config.toml
n_layer = 8
d_model = 768
n_head = 3
n_kv_head = 3
head_dim = 128
d_mlp = 6144
vocab_size = 32000
activation = "swiglu"
norm = "rmsnorm"
norm_place = "pre"
norm_eps = 1e-06
positions = "rope"
rope_base = 10000.0
rope_fraction = 1.0
qk_norm = false
attn_scale = 0.0884
bias = "none"
tie_embeddings = true
parallel_block = false
init = "normal"
init_std_qkv = 0.0324
init_std_o = 0.0
init_std_up = 0.0324
init_std_down = 0.0
optimizer = "muon_variant"
lr = 0.0109
lr_mult_down = 2.0
beta1 = 0.95
lr_head = 0.0053
grad_clip = 1.0
warmup_steps = 200
schedule = "wsd"
decay_fraction = 0.888
decay_shape = "linear"
final_lr_fraction = 0.0
batch_tokens = 131072
seq_len = 2048
doc_mask = false
z_loss = 1e-05
train_tokens = 1019000000
steps = 7775
dataset = "wikipedia_en"
Each number is 128 + 24 x the weight over its row's rms, rounded and kept within 0 to 255. Layers, rows and columns count from 0. Numbers have three digits each. The size before them is the row's rms in percent of the matrix's.

# layer 3 MLP up, 6144x768, rms 0.0797, rows 5423-5636, columns 576-639
100:128145110091123155143125124144112152079157129167137104143097117143150121144081129164100107114118083099090124143129134155121144145172139141122145092058126062153137144178104146098156108147142161
103:176108147125118118137130144082105132126118120125172144101149131184114105128149123099114103118134127122118088099169093134162140133130108136127092098127132118093105125180110114145141091104120165
101:134116133116083125162113113192131184119143109092156112098116160127165133122150104122145132124151104105118140140122147100165097111117109115100082097158113200161140053155154132124113133149146131
100:134152156135134137107099172164115158113156112133156121162143118113161094137117117132130143116118141139119118125105130098148102139123143133163143126145138142115131091166097144167140140155105157
100:101155115106063149145137103154131110138116129146106159131137113166155109122124153091151128144129128124126129099140125147105078147110121139146152124107146120164094129131105114151128130119093120
095:166098129105107150106147098134112136104145130108155186077163102142163109142140112119056116129111148098078096145101097132105162144085092115141159088143117137124128113124118110128133112109110146
101:117140063131116148114123143125168119100093063137132123162133128132136155159131128142145147094145092135141141082149128120155098108080158130105147146134137151123181140131174131123087112089113141
105:105135123129150148156118154125117153156133109068154141138134132132101129088141111136180158122133116115138135164125121149099097147135117109139136162152130122125141143150180086114130125128099149
103:082118118122092091096103142093121101132081131114151134122125129124131136111138165117117124122121096115122101130145183175080147126168147147118119124121126076089128117140124096121128117125141150
103:134146105130126105130150092116135142146096111134061109126102142131099119159140117076153115109142119140094134151150146129153145145084109161129105168135120140128080113127123109129146114170133148
096:140158125166132053124086114128116102134122132123130145139128130141121105141137142137159123097113126178117104151107083142115105125109164139117115141111158125129127112122169145109150139166110153
102:122163136139139131131142101107147099125173114138165146126124120171128147123133128109133151094063115145106135151128097124145117157126139148085122144145135152186128111126121128132127150119087119
102:145119101125116106149120099127123138152118172113140127147139136095146092115125116131115152158163119148152136127117108105104168141109143120139085112163153165122139140128148141119123136158121152
109:099093156126158088086108152131101124153168098114123098123117155126134138100110175123151103158151149148143127094126160157125101151150155076133172109122133173118140098109137127159113135132157095
098:174128148119109161101126172105125159133173120090154062153172117125104141106108124121120119128131147110130094105149140143083144091140089125111108146126144108107123134166135130150114176131099112
097:130141131080116107126132112095100115129109117091103130097165127138148114113080064168139142141108128113122139128143118173145119143145150119138134129091125094080076123096097135169119135144139132
102:139093138110108170103142124160110118143129180100145125133123138130122124173175117154169194150146179164113111105151090093127139120119125188142140130094155113166104131079052091112155104138143138
101:139176075176153159134108120173141117135117125124196136098152159167076145109171099154134129156153123192111122153128140162127125111152105124112100067148093080131128126131114169140109153108127129
100:175107119157167103119146154154121143162111146155127143086101155104134124112097156097111143111100092183124139103142094147152091152112131131146166125136145158111122139120178165111102141134105107
100:137102153147135109089109149132088106109115149103106129118141121123128125146109155099107158117126108132192118099115132117137091113182139109163106108131113128120136136164132122100084091156116117
101:182088140115127117170129102150109144088186132117119129133121140157100075183141119101132074153131139137127136131093096068133115121148136111142173115148088124195134118093089111126148153140155153
096:164112102113070144125143162091154075108101144161161118143130086120094177182142127144168135094124123131116163135143131156114121106118141135133137123091138102140136149097156133121136161135089172
097:130107129127134125113167159140142132139098112089113157128116100092116170140157154121136107161157089192118142077136114149122109133130104156151186117134067088125147103105123104148114132165131110
098:118122111150126140093087112117174157137154146108162112159147140118107193119101140175122144135122126154125158190140146128140142157121177106130148130122155113142119153175155152136157118144134136
093:104111126158129121160113136129161118120166109119124146131146067108103135124125136104119137112113099097080095106130109101124128109107113088100160105139147132114116085125083135151123122099096118
104:131106144117089114125138124088119096141128127113126115093158115139138117111123125127126082130146127110150116153056118147070093076148110115147063103133131137165094143131176163125096130133090135
099:145110123114116158146136138135140119131120082180133170156126088140155129122138086142088123100147110144147135142118101094169083161117148084122090107142168128097148119087144121138094162107115113
101:141135077168176150132126147131107104123130134201129104142112129119166114154108137122151140133138143162135133118084132109114137125165122120105172144147149121126134089087132138133093113108132127
098:174127162120052135124125145134126117115160115138135115135074114068145114133124105125158138110143125116103145107138123127129120136126117091126144122120103153122124150134115126138129155118124083
102:131134137135155114102155127143094113130122113139157141113087146106138115130139122099113137135096139162198124152104122128134115131123085121096115139128135117149136110118154091168133068139128115
100:178141146160125090110105156136135140133106165090158104121127135144096131110152167142126092118122111121112131119171102116138160088191165130148169111103153098123102132159147117115138143130185083
105:143111141123125120136101173147105154157119113157143144107133141103121171128110097109169141108128112134129147108101103111162087150144133169111089093142115090160125183122113179117145171116093101
098:129137137114122111127112110112142045128147129104108138174059130125135096146111093142130108167145149117132115123107111142149123131138138126118122130094084118109150194128120169108142140123128082
108:087092139190145107119097130146106164131119091142139131107150105129121158141096151113126142083151101144133131162177133145122110109130120125155104097078091139125120128097106097129107132146158125
099:155099152101151098140156137152135079134117143130140141136148169147118072145111141146122132121108168111172158171125131177066115128121102111120104144161141134129143114091179120111115087167136159
099:115119158132130126153129124104151131112083122098140117118069110139096122108166140167194113120139109137131137138138103100112131149087088135150108158138139154135099158121149122119122130093133136
099:130173091140123127131170154136086104113112101152150125158126115141161108103110100125106106145108108124148115149108145111130073156143126090122129084137165125151136124148088154173099092143128065
103:099130098106117152154146127089131136154136134162098128136136141148107159114157115187083129123120107134156137144121087097153109164111136125120127097087124140120143114127137119148150135136114128
101:138133123115102104150116143103130137117109130150112135157140124102101110144100132128125167121149120127161167119133090108125101120138099115125093128135146153109129111116126143106109100109187100
100:150086157108078108114103122140108126105158124132160115089142089171166121102126104139126179140101124126124114147114161117110098145151128102136113109099126103091101124088164137158173130121094104
097:121108169112138123154097169127135113159159146149112123148145097144112115124135132104101154152088122093096154136090113109143129149139102133104079168145114176120146155115124114123148118114101103
099:111081186130097164170113097128117134139122179135102168116125137158070114119133169139144130128133134162121135185154166092147127073152129131151125148122114084121123153114094114126133143164109112
103:154129126155152167129133118138097105099133130159097137132122192140113117131130132174095089160153118161088117112107172133154109128152135167089161134125122130136112152097122151129109171076148125
093:109131151170157119120092135130105153153142124119114087155145130090151087129126104098134153122128135099117128135111116144109150148112132117122146105122116144155102119120113093075110144123112170
099:103138073087109170117124114140138133112111109144131134110108116150126109140161118112184111155099119085108134156099129107133135104105156136094178105116133122176128147101107119095124120111115153
101:103080121142116138142128093122136126143136119108096123159141148176136120120152136177109130127150143133165118124119122157121139114104176127163145125095159184127120137094143138139163141116136152
101:146133149108113140173113079107088157143128170099111097187144106146175105131134125131152152167134141132077138149119156156123134109130137121062118133150120115147116129094125080122140157157161114
103:174113119148119141156168100119135108107103157091149170106158148113091130119125121143134176146113142147147131168117170162125136126123109127097128107130115127136105117163117144130146133106121124
101:126110112149088102146138110137101139157160135129135133144130129144140092070130097129134128074109110130169127138135133115178129108164118089115137130155151120148127124088104154130092098133079114
099:164099126085139143115118130136161166092139073126126187138124163098128116138113118134139154196190145134104121165132134143159128146114143108151135130087134177135071147123191150119156174112128125
097:120126108066128124084140123118134146083112104129098116113175124109131174138110072145153144161140122114114094116139102096144152165161101119146115095114142117156144108134127164087088096135157121
101:148111138130133090158100149067089117147119115144145135149117156148131100127126136166095115136136167173129168109121143113108147170127101119163128154121146120124115152071157135108135144107106171
100:167143080088120130127134136135124152167122100075087131117124122108152115122161066134121083159128153108093121121125160131126152131094119103137137137153120155123159126076104117138121144094130145
101:131155125136135104163142176119146100085148141086059103143147096128185136117136118145081119145112135165144164132114189129134121111151087148070098105096160136121149190146132107167159107092122123
098:112149090143153139155159138143172109128122144128152111158069149102142098138085135093161149116181166095148133108125114151140178085147113120120092165149148148119138124106121121108113129131104086
102:112125116141148077145156122075107076158132141116102098124159119148128169113141127124110086107129097081118142130160135102101156128137195127132148148127134147164161127102096124131152135127089128
095:125105138096107117109182094154154122125124087110138134137144144123122109136117111125136109128116143142150064132153137131146125124152098133155115067158154145127099122197084135113125157107155139
109:157137145163141151115144135147106125142134077149109071144136115139130103139108148126110136094111135102192155152090127140112121143150131131119127119159106116097140101100109139141097118083155126
102:116093123090090146108136116103131132139118147172104126153130129126177131156119109124133122137119138080089110083113162138076134127138117115122140150119113128097073136125122121143111160088154137
100:168158115141155128144169083134167097095140182156143161124133150099118153135093125121169124130163099136132144169159081161058123173158145118116139146109111097157129114138114115139139117109107130
103:144133153108142150092133084153112134166122137100151165145108127148107112105148146156148146155110156160138171146147139086138136126153147138126127119138159135150077121083176158125126104106085120
100:132119150126083149146159137128098117134108113116093137115128153120094119115149131119087162150120121138116164168096152088124133107150121161120158142124124166108100108146138151145101149139107130
098:126149108129125134118136146140084147134136133123132162113134134164151139108128130145131143087152118132097130145142147153127107164110099143094125082121114109203126152118159155114124138100128148
100:130140104101097105114093107145145128124098130106167156105113131116140139156139132074120097096111119122131065101164111116100104123137118129103123147114130119150115122099105110135109116123131122
100:143142094152101108147084112181129160129116147137102095118136142144123081086139119158126103147146098136172159144124167108123141115136128122107144120135126129126159095087114158142166141104145109
102:123124090134144119131118142106133108130162133103192136101143154118126097161129127160112177136129122103140112118141120167186096141093112119112113156150147132120110138121162159114084137141077174
102:113154116114134135113127100137113136107086101093135113126127179124159156139107143132120117113139124104107144154096094113114203141080148104102100141141106100133163150134130152092111118179119166
102:097124168132129130122119160127132161177099159107142126088124123134117151123109133115094114160155151105090082143127117116141115122136101193096123130127136158097134110142127126139130139133112132
101:112148141135134124122179118171086083171100175128137123132160146111173119128078131127125106100132149155089113142181080137155137124153170095142165125134137099145125136090111123167115119116138110
103:109133140122147102136161152127196111135104127109139159097088148141086126107146115096162125160137135102094158090110095130122096150160157144094088127131161119177103117138157127069108149153123117
102:127060132101113105137153132130106106131083096170109140119132108109144123116083106142094116123138099117121113145107094154082122125097141055138129140152113164143129142196112118146138135113157159
096:114125129118101096150168107137126165139148156155187104057134169131122145118167125126080092106199155111137114127100173147124145117076125126144105135094128169163106169115189134145157125092139106
103:138117093150153137131121086110153107150175117135118168158197092136139129135077133119117113140115194085135098126098181110140136091126135096125111139105149108127120108075128102106132099167124160
100:164089104072127133135147080155099081133127158070145110084139137110149136099155145125094112121136142145122146147097139136133135140149168101100140143133105121127151086140125119169121112124111127
098:116130152128143139125167111143139125131137130120120145137077090166098172154126091151124131125144129092117129161128120175116109130103148131149142120111158095116118127094176162122145108155163090
097:129141108111154143174075105129114141099138152110121131105135146106165092117140141082134098141119126124150134078123154139157114142172145131155121127155125130094150123141135086125115104100101126
099:072100141118154125142129139147150137162161129130126162139115088124125162127119177153148140139169181139105136117176137160092135099131127125153090135106175118083134147093157133146173122158153091
107:122144107148130141157138119140139145134121105169106144123158102134190133144134123123140163112126113088087121110089110129136137111127107141116075130152115118110115140139164152138143125104116116
100:121144136178113132095143104115126123145123120095132114122143156126111155105154082124136114114132111132131087122149106121123093161114115124081079152189127082151176145131144096122118114097112103
095:172130109139137107146129130156112100089080159142145148165122135151178115093116102081101147128126140134121161137164140115145120111142119109109148122118104107140135134135119107147133149104071137
099:118142127146136114155099137146079140154090136139095139143165185108129105135071105114150153100123165118145094155124117147092154126108171126129124122106176144117120118137095112114129106150111128
094:119142153079185103136125084148120129126136138108105075143124131166117076106156158107168119152112121120094119158162116178143139141110112079139147104126150168157097114120132147140120200122125177
098:122102101117151125099152120134133150126110150142153072164136137150151092093162122156095112131131161122097129158137109124131149094158170086121073116125093128122075147134127125120105126147073164
105:142118127113145132128124120105103157160167122101133137121161100170169117114137108099124145093135126115150124113149123127131134146135154109119135154114136140039125185107132149115157076123107143
101:133161127127112152128155097129135100131128121105095109121121117105159146130107153106163134105104140097165084176143169105153093112143124094148131131160129145127115126110118112107140133109136134
097:095090131076150073123125160116121105148126160133134131093147159156149137130148158119095084079073162109129158138109110134126120138155101121136102117159162137111144179131101089117085151144134169
101:112144155112139144070139141142103123111168137163126149157148141104138134101126098093128198115124128142152107140104136115131155122131132120160119142139131161141139143110125164128132134082125139
093:117156116175147120136114107130106125157137136093159128114092123148140123111134114134139164088101134153138158156142103105066133112143165131140161172104121129095137094107107136158117121128114148
105:126110098137112136119174149148151171112123112102117149094151155104066146131145151169138118172122138158126133138128108170123149110145106126129151135133158106133148133145114114187091159127102138
100:130090142123137137106159115095103112109090146126135112099145115099154160135171155181116183085076111149163131085128133104106104179118138125180119098145166155150130138101144149112151091152105112
099:146148141135112130109110111130152126135139169133116141093144154139150148137147109100132072134162122156111153115110122169130158178108131111115133162164100155121174113127117112159100121128120129
099:136130141138125159117123142101132090133136104152111164121159126169129173148162124182117149144117093103107141151076139099135113142124142090125183117123174118125144143130104169143095150136106177
098:112087158111131125145151128122095128174123157154135105133165112126154122102127146124123079169150110149153119189129124109138116148169132145125133131144118095124147082113086100147148100137070147
098:148128129172162116133107146115107152139113109151105142136121134104122111148108115185141156122124116114160110136180085155134169112129129173134122103142105110135130132143126149098110100124145114
101:131105144155095124076113080159116147078146103109117138114166152164134111101120123156125131100123110104096131105107152160150134093166109142129121153104136147129172114065154101109109136152150138
097:149088144137090118101108097114152128139123133137174110118143118108137157127170110128152127136135152127144088113128121092153115156140145140138134153148155147168123110155125103087103111123100148
106:178117138118130071155156118132131119129131129108165126103120148136119133121122156155160132134109114152182168095148166121153097096142192161120114155107102139152129144141090161154132125125135167
100:134128121149111092121117141109126121162110162170131150151141157125135127183180124122128084107079158116156069140099173122133154151122082155173141126094096136145135147134125136144130145116119112
101:135122127139093101114159144160132157131115147113153110090139136128133136099100197137160145134149124126096111114151106124147150139099109173161160158171119124132138146106095110142137132114074156
099:167136079176094157148142160164112158080126128108140099137098150132106128101107143137143110117150090122141143098129138107109153116140095108168144103086106104088154074130161123126121137146167183
099:152132155151139136048141164087160117133093156125127122132162119098129124143110130121117104153128122153142153120128132127132104105141144152126079139161130153137135126089183114101145097139109105
103:158130129123120128101140159120133146140180139124102106129100115094188114145131151112132136120169127128177108146158135136140097143090157090180140122138127142124133144152097155121121084124133144
106:145137163114159151110157182150084130104148104115095137147095194140123135118156121138133188129166157116090109124106151169100145154157119124153103164162173134130142125115133110112144091091137114
096:114144166111109113171165108116153112136100111140112125124138145128120124160136123124158109118186181124113119128105149154140172186137132156166129154104094115119119152154147181091131070188092134
097:120142168142108118149160157151101163131113135086100101139138140127077108140125066123079124109118118135157132114111164135119058121149161100084165106119132141149116145120062084125139122155110093
101:157110145175138102083132114125151092132091093112112128140124151141119146120150154089095100112124122120125132121112162114143127140116126106168086090114169109142125188127186089098172140124120158
101:088135093130109124150123098121147138142125113123127152119082114122143106142128111106159126100133101115088114141130136142118147145131133087132112149121180127142135122096095166098125126121152106
103:142177141126097121103141150166146125111122126137118157135106118121143154106132149099105117166162137150168109126087106119145133138121168120129151138156126102134141162142103129110126161101135111
101:141124063125140136127131128092122150094131101108123153158148136175085116157106162141112156128115104113067130126126132130142166153186154147147139109124120128161113128137146102145119079193105116
099:134128121159091170163098140159125126158123150166121123118120129132088119117121193102129122151134082120164182173154161128116154113120122091128138145137091105106121103080138129157066129112113135
099:094139137134100122116130145146106144127140131112114149103146084115126131106098135107171137103128148117112109127151120128123146103202125143129148107132093144154116121092137138133117108152131145
102:122142154111130155092092141110108139134103136097105122104095133161125157098126138091136120109134127121127147166132092108145133063136113151136129132187118152135162143171124116099086124113088129
101:150094136127116132135110117091138138126116156099144100133142129156120119164106094152114137142137115123131098148144117096148104129126127104120147148120144113075144156143134138120118106099132088
097:123158123116154147122128144108179146126161158078152116113086101153144114089130154097138122104140128123151134131099111109146133121152116135097185155156108130168135137110166140111076111072128114
104:106101140130072114157161117104114147143136134132110156133154117086143087155169100145145157143104154100047090151120102162167128131135115121145105090108109148130090141132086102088137120089103122
099:121126124135126120115134110102107114172114123108129149139111117081149100102107135145115162175116147141163157127126120123113134138139110117138133115125098104163128162098122109121143097094120095
098:100113125095120164140080154103132092131125126114105139133141128114171091135165109135160135084144101096154112137111114116131108163125112115167118132129112125205179177137139117119112133101170141
099:162149132129102108150158143135109124065154141159081126110136107126122099175165143142166140133122145103128118117122153131166104147070079122125131125105137081112147138065140124133075153132138147
100:136186135120124110139118142152126114159157128124118145106128131147126166114074166116113117089126113141119091153120127132186140131173145133127122203061135119097164106132116145162107124148155113
113:113145096145093163138154114146122119127118135087155107152125122122105138105151096075168145129080089130123137127130146108130104103175132111147135138137119128139132108151109149144086129090082139
097:137149141116132101138135141134099140115088128146149126141187124111124109141163124132123137163120108126122147142080116086090186149129118060126089144138148116132097156139140125160134093124148109
100:136153153171115145121170152178123125119131115079132101155153110163153132153144100126103071138134078136155127157122131105106120129128140130140149149131105119105138101150159134136141144138185108
098:161135092158132144107130114117104117099150126116200125085132113052141126130163116121113146141180121141107124134161130072142152161110157124120087160116125190180117084138142137152187129118154116
100:093105126105146109142124143105080092138140131135098153141137113174132147115091079118138125106146131153144124146151089127130153124141144145116139110135139101092134160148117114146155142132165143
097:113116106139084128124131158099083114113121126123108150115163086174140106147184114145087144157111143133115166146144140116147156068132126167131153129106112116106114123128120133179147140092121144
096:141118120143092128139116091127121131149112109178134122110132117122132151114098106091113146113095084180094117124120167151122098166142115138130135119118133140132123113138138116096072152135127105
097:164088127121143162190148130146087113141126147130121113110117095144151087091153130123168109101139102146146115147127129118117101102163134156133117137137113118119097154141163093178131135140097123
096:135118130141132129126116114114135114182100142147108176119104115164110121139109147148134119114158161142141135113118138132147116104130147122081104178084178151082147094082135126110089164119116147
101:129128127212167096135139128166105115128104103083119154128150174121133085104103103100111150115109151167120130141132127103126130135138140104125142165104104146116121096128163137125137150098088154
099:128123146169096146126143118138080130124074123117130118161108123144114124116133158063100125144143199131101070195155074094149133139175120145098168089066138127089131141131128139138132099081106126
104:098121165107099148160139122106129131109131185035099125097177141079140122126124095103147144154098159155095156154118133137121088119113094163141125100077131111141135117079139143132120127122106162
099:122135158119147146136139099091120118153111123136110127142118147142095113138078137160099114135169140125160124160101102123171111135156092139120144098141139079102091159169182133130179159154119134
098:105128117132140140128102111134108159096150129165149123128086130131095074107084106138137125081130142111131129088056136114140187153078095115136116126120129128161101139145157118114089117107151164
098:125146073111148116117148097140106113135136123167098133086151135151134157165115126098144120121114144092122137117114170090122154110158107104117113105134115121156168127102145081141121143135125180
101:138120134114147140149155103129091165129093161129164163159138167141124093101159157129121150148152126086166113145133143119163135138125172102143145115115129138139112119106131160129128137143117142
101:154076118088103132136143128186117080148128140132108130171127145127168093145129129117120152116122128160082105113167102149126157164145123129113142137118087129153135173127117098142136113119134121
105:097130141076073104138136167129169123137126175105134114114144161170120121140127095144127132131164183120118151146068089127149133123130136122154138106121094123144137144147128178133111149142124153
108:133144145126092107123119097144137142135141101132139107105197171088126117124124147120123087129123103124107086096124112125124153162149151120155118110146120100113083187150094085136119087157107157
099:120129129141134112140142112118105132125111116119141123123133154115091132101149134114133129099144160138085129129140133127161141119092172088080119122131113156089142151155118141115161119139115130
100:123143130132134127115141151126112161107127102145144107133094135136158123128163116129121126122114106092132123133152080121100152145116087126175136162133126139169153145161134162116129107155116149
098:127115170125132111162143148155082156151150096148158173153148142152159111138125135119133123121110118133164120072158132144155147112140109129122196135137140123110116120111137085127181136100123134
101:114129120118095136097082111127097150108093130130130126137174130150176105147127179128115141158140097105127112151151115099131153116114119130110120119138124119120117066115058081087137143148143114
103:098121112111130147160131129118148132157116172104143108123157131096120127163146133150122093123135104133110091165155089127142144124125140146152100132147137121154122110140140131139149104126105116
099:113129112143140112148141144136167149126130111141135148130137134128147095111123137113150149106087182130109142088143154143110154175095124063150112164143131150163132083127129136108132126103134153
097:120122106090132188129108151177110077125161134128140116147152123096084162104113130116132140144078150168158101154111094165127105168154119119122150119153149125105138114086119114122139122128112101
096:149125124085140122162106119119110147135139127104082135144105146120134157113082127090130137133123151150121125162100128120132110140091086117176131135089134120090139159103147132107107101113158119
103:104096133124144155105161130165109150120140155132111144117160106105096149113099156136175144161097125155125113170141138154104135085124113124146158150160152135167141155148146153093145122112110142
100:085103084115123133147168101114128142146073133185117101109090110113124133125116100117130142146158125159094124150101138095127133148112137172142112124120080140143148130092098127071171107138170159
105:159169134088155113128132124093174094181152097152122084105121124154138124077156127144145144117110098142147142116131125118109133095109149138158076104109129134172090128169137146101106088117133140
099:133081148154106181153141100110094092123116114078119096091070090137144165130124140104108121176110105120123135145118153114148150124110093116173145160110097114145155154120136117088139098157136152
097:121080100111090059121202106113096128136134147126126159147133171173083095094143143135126171133161142120090144131123099143136146091107129129182161134139109137163133138118142121150120086109131129
099:111115127106141176118174145094099127159108134134138103131123143106133115148147144124125094105099122158115140105104130093152150170152130139110141112149138114122128141104139144138173149088116149
105:121090166140115165125159082155146141113132143130165134120084141113139098134125141093151140102116112090154133159145140117145117067132146162176110129114140142130136132137092126123104136127121114
102:123118106154101113132145135133146114110126138088146105140148136128134139108128112108146104119084134145134124115120187094114125110093134142085073104117138099117148145109146088095102112105119179
102:138157157095111151135115161122118114131090121137128104109097146130111124091144108130124106104145124104140135118136085114126172122140165127145051116137059131155134146141112152143159129127092144
105:110154111130114120162097134128117116125105138105182161132076109097140083082123083079095115167104097056156151104128105150108116089102127132148093161106162115100097105102150151159175106111134135
099:124127125135175135130105167126128159154118141110095118137104126169101131138130132094148115165162121141118142112120125174109134121111148127128144169142117156122127090135132187174101099115122127
104:188152105123123134171110167071115107165136142140126158122126085125154161133160156207169149118103110175125133126139104115161142126111141175151132125135090112148102136117136124116089107096181145
100:116112118123115137137111117117121101149134141128124159135105135152121157137105133118096144164106143112158145093114153109144121174156137163163087105118144156139098110121145098132141179113114157
094:149092088104116079097150075099108114151101130112136145123114136110136111119120114124096176111098148121141138152143172134131103136153130183160129129105111108127138119090136169097082144157143137
102:118158127165114125172139124138172175092184109128118133131139141157125147102143141154113128119150120150149121108137109135129119129109179110126158083132155130147114086094088161116128129136082091
099:136097120084149114150128123102139107125145124164140177120116102131094116102132127108097146116161132120120056127124144099116100194123130157113132161149098115183161123117112139137134092139099154
095:116123133109125153178135145118113164111140120102130109106151130092131119082180105114137199180106140133135129139126140069130106152125174138156140093116114115108102112092055137114130153121143130
098:158157133099132117126119145147171132110091112124139156132162089155157148116084103157123170107126139113115107108138091086104156139119110085118135168167070100114140139178142144144104136121152138
100:125178127122132114101059096129112146083132105108120163119156131164146122156168103113131090163114124200087140169155151123142098130083119100116116163131100125118148117119155107107135098156131107
102:105136086128144086125174146136128104119140123116136133118095123123137105122132129140076127123152104134131123171145107130121124113114150121083106097089141090114073123125148127102147118140119088
098:090128126097138158125126169098163102138104128127127136115111136110116120162142117134085102130124146146111127148119150126114149152132133133101130117152129175141117106135122138123142096151140109
098:121127142110166123136157170131094092129156073148120133146094117158119139103132110147153126121145155103118113123115148180151138099129143075076142115133121116097123121126123151143127151135161107
099:094107149152142136157130084137120094125154147165148129075103114126110153134138153137146127155113163143201099182083150134111129103137147095109157155070105127174135140126108097115102113124126125
098:126107125152147113145105083128111133128123122153140146088135133125078117107136150117104128117120111155129137092117155156092139100098111142133129151156151108176084138137145126137112113137175119
099:153124116107142125106120116100101153112131090108164120128154123152151073135131124148123134114144136151125153163150138134106136140171177120129087116118132100113108119146147140122164084162137078
098:170173122099144132116173163117148136161151113109140110131151124097173128159140105139105144126118149112152122091142161133104107140101173153132151149107143139149140096071094130146115135171126159
097:119133148158051171144129123167091138116134154135083140140098119112132156124142145125111102075132114094141150122136151092114088123085181130176127125146152130147091107089123131157118106101107108
096:158107114115117163107119121134142122179133133139103148116157178144154154170099149154137088114165106145147137119130093127161124141133125107169147144115118136159137134175178107136116167120124146
100:159109118123131155131114103131077141140141141131173118105070127130134125136149129163161116136126107081114146162121131127142107081062140104146142143105133051120133139126171107120152090108151098
101:135128116144134155149138152130137104096122130157129107098124088154077103101141112132098143160184155115080153120143143152152116205136136077137153108113112124086130099114083096099126138147098123
102:115118117125134126161121162112089180107143076116139157124140135117087144152117134130138135143141115162151154091104141112109131122109122176112106121113101182077157070099167088097116128159149148
102:146141114138130087104130077128092177071126121124147128111100112144148111116086121156066113137115123126141070135094158074120094108153104125155087160165098173100157112139113084148103142121143134
096:140142121127138099153123113076166142127168135122168106111134122147095109124120134150136151096097153158124124095146139106119131138125120147139117127108128134118106117072140163113117093149116096
100:132116143121103154128103117121120140132149132111138126126154163145145116128144156109129137134140146143093084137115161126134124167139134146118103129140114146148156154163123133121154116119147156
101:100133160156138145127112082098141141104119144091144098113110131106149107119137182112167145189117136139112132136104130131130054149060163147095136130134139095135117136120129147127106107104119136
096:140129152185118100094127120139139163157133153129077127103133154117138166106131127149145103152085107138152094116140134087137116078099119140122136116106102111112179124151123159153125142172126108
101:135125122160099133113162117132140153176071121178122112184111136098077156118126104117099086140136131086096084132092103096073153186144166135173110145129143110115128118117141115110135162134101152
105:117174112151133176143122129134156135106143119113159119117128111124088120171133148061128129158129156174144098112136147111105118131124133130138136145140108110106141125120107153144139089142072157
095:145151110130157156120130133161162119123106125140130142073144130167157130140144134079115140101080136163113116154097142140130117114134148136095103135157148115105115140172139151130140105149137125
099:169137106114076136087153114131163132132111145100114111148152097091096157098128135111128145097148137149160158108104114125146131102131108119130127140149138152110101129134130129143126100136185100
101:121103142145099108118098168120166148185129077143107166143135147155136092122129091143110112139148142154143148150107121165119143152133162151128161104114179128128127127114133147150140138121140160
105:107111125085133171101157115116142076129116101116112089132121149145077132062155117089133119121124123146164103159140117111122132071110143112106128145113131117108114141166117116096082104158088106
101:143098173144130152127153150137114150113113133185113110121125143148149134135153113122087151163167148083083114138130131111104109146093111096152151138131154118137108052127120112124091152087131115
100:152122111131134126119133127064151156115139150157124096133141140097115091142137115111110180167138149152129115076120101135119094152120120087091136136103095116144107165106120107103159128153139156
094:104140141110137130111132152156134154089162128143113169148116150120108134115109138148147134137088156122145136129082142119152091105105179139149115143097125123115170112122153116152149104103092123
099:116187081156139129137064115154175105161118121101116097138070129120154147097149130113142163125160195153126094078151086111149134155109128106141160103088120131091144130089107145126140128171075129
097:121177127124092144112140092141100106111130124081102074118135149129180133149120153103127134122134102171118145140127152158146152126106151128131135176102132140164143125156159147159134110140084107
104:143110131133116125149096117164101128125126106125107144129143122186163096150129095142172118108104109164154131140165076141088120116105145144098092130172114157124127156144109119136111122144136175
103:141177089130141146158136116142144140124158175126118156144137093128106104106134128142102112122113108108153081161115160049111104151135139091107068087105136150132141119128133135119133083067130125
099:134151130126155119092097140116116147114115139132181122160127161133122118138095128111154122092132137158148150155138140123137123108120139157131150142086144154125092117127112176101123140122164125
105:145118142150127133149129100123154123136115222141119162102173173132169113111159080154153092137131106144115146126143138157135119144107113122151115145126197196143112102137105100114136110115181105
098:101159066096129106160165090129113131129110158125148161153126129097131138105175139128133135157156090120117132121152155115106117149065110102122174166132165122131146159123115163159085124099133152
098:122128121128158148151116088109150144115127176135067158163104119107154114092127164115165107150092132132130134112145113110108132134091137141146096129161108104136165140164084166079108122128116132
099:138120112112140116113103145118132124103162130122088100141111107101086072095116122178116160174151125107070116197120120126111151088114122116128151131134141109129144109108102099099119185136138113
098:132092121124109127151145116171095122121130139119091115124163141107083144114164133129157106127112098115136135163105102111138143152099103102084105113143150184127127136192162144168127140095163130
109:138175110155105106111110130134105140142165136111134096152152111091097100124107193107134132096103116108131107089133093210129099131096116144146153169148163084136148115127154121124123122098139160
097:104148105151146118134128122187112187090104139101120146133113131146099149119154131152105132123154078113163101167123139100123127136149117127131143149136114092129173102163130126095147083132136141
099:116141122127115117121101092104133122154106155103122140112108085172168164088078132133146119079149160156119124130102106101116118155110164148141142142126149152152136154057113159117143118150113128
100:108088130107118104116131133127119116137180129133164125108113116157144103111146156162106141126128141130124119119132135133124104119171128132098129133136128169117122117121088106163150110114132121
096:112185157138177101161143103110140147149145130137152126171141114092161086171130158133118172134110092152160125110120129138111131124132148136174091133110102115155111163163137179157179146121129121
098:142125129119126140163151088159172151107137134156122141150135142111121154114087117129141137123169149120108137147073122150110101095108125119084122132130125141137140145177119090130132096157118087
095:088110141144126090127116128127162074127124155144133153105130098110113162108144151133135113136188135112128138138126146153131142115105152098169157105172129181092103089109153140146126134110179152
099:115129146150131173106118114131130096121152117132114142109110145115133115090123155111118131129134104136116119139124159160172131132150160099134155103108120146114122136121113103144131120112128181
100:091123100116168132162133154158146128066129135108118119152143224156101104122103101139146140143131102153105088114134150128121112141102147130111135131122072149127094156113133138125144136103096127
102:132101108110153135092120121056113145145181115117132158092168141124134126090134100122135084141102130144162158163120105136143122120113140150161155148110185197129123141128151115134142101065174081
101:193146124062137160111127142150144117149175141077133127107192116157103187100149123112134101143146117155117143146126101117111068150181120134117114126134134128152109141140182104128125135142122096
101:127128095108139125140099120098137072091127146132139129139121119143090050108074144161165153162113121131119168157143117158100096153127146127155145162124146107102134124117158151101096139120164119
099:107149129111152147158090157137089118111128177109159113103133155155129110113126107152140153116099088153140133106132127117116121124139105150148153105147152144145138130155136126143157121113157131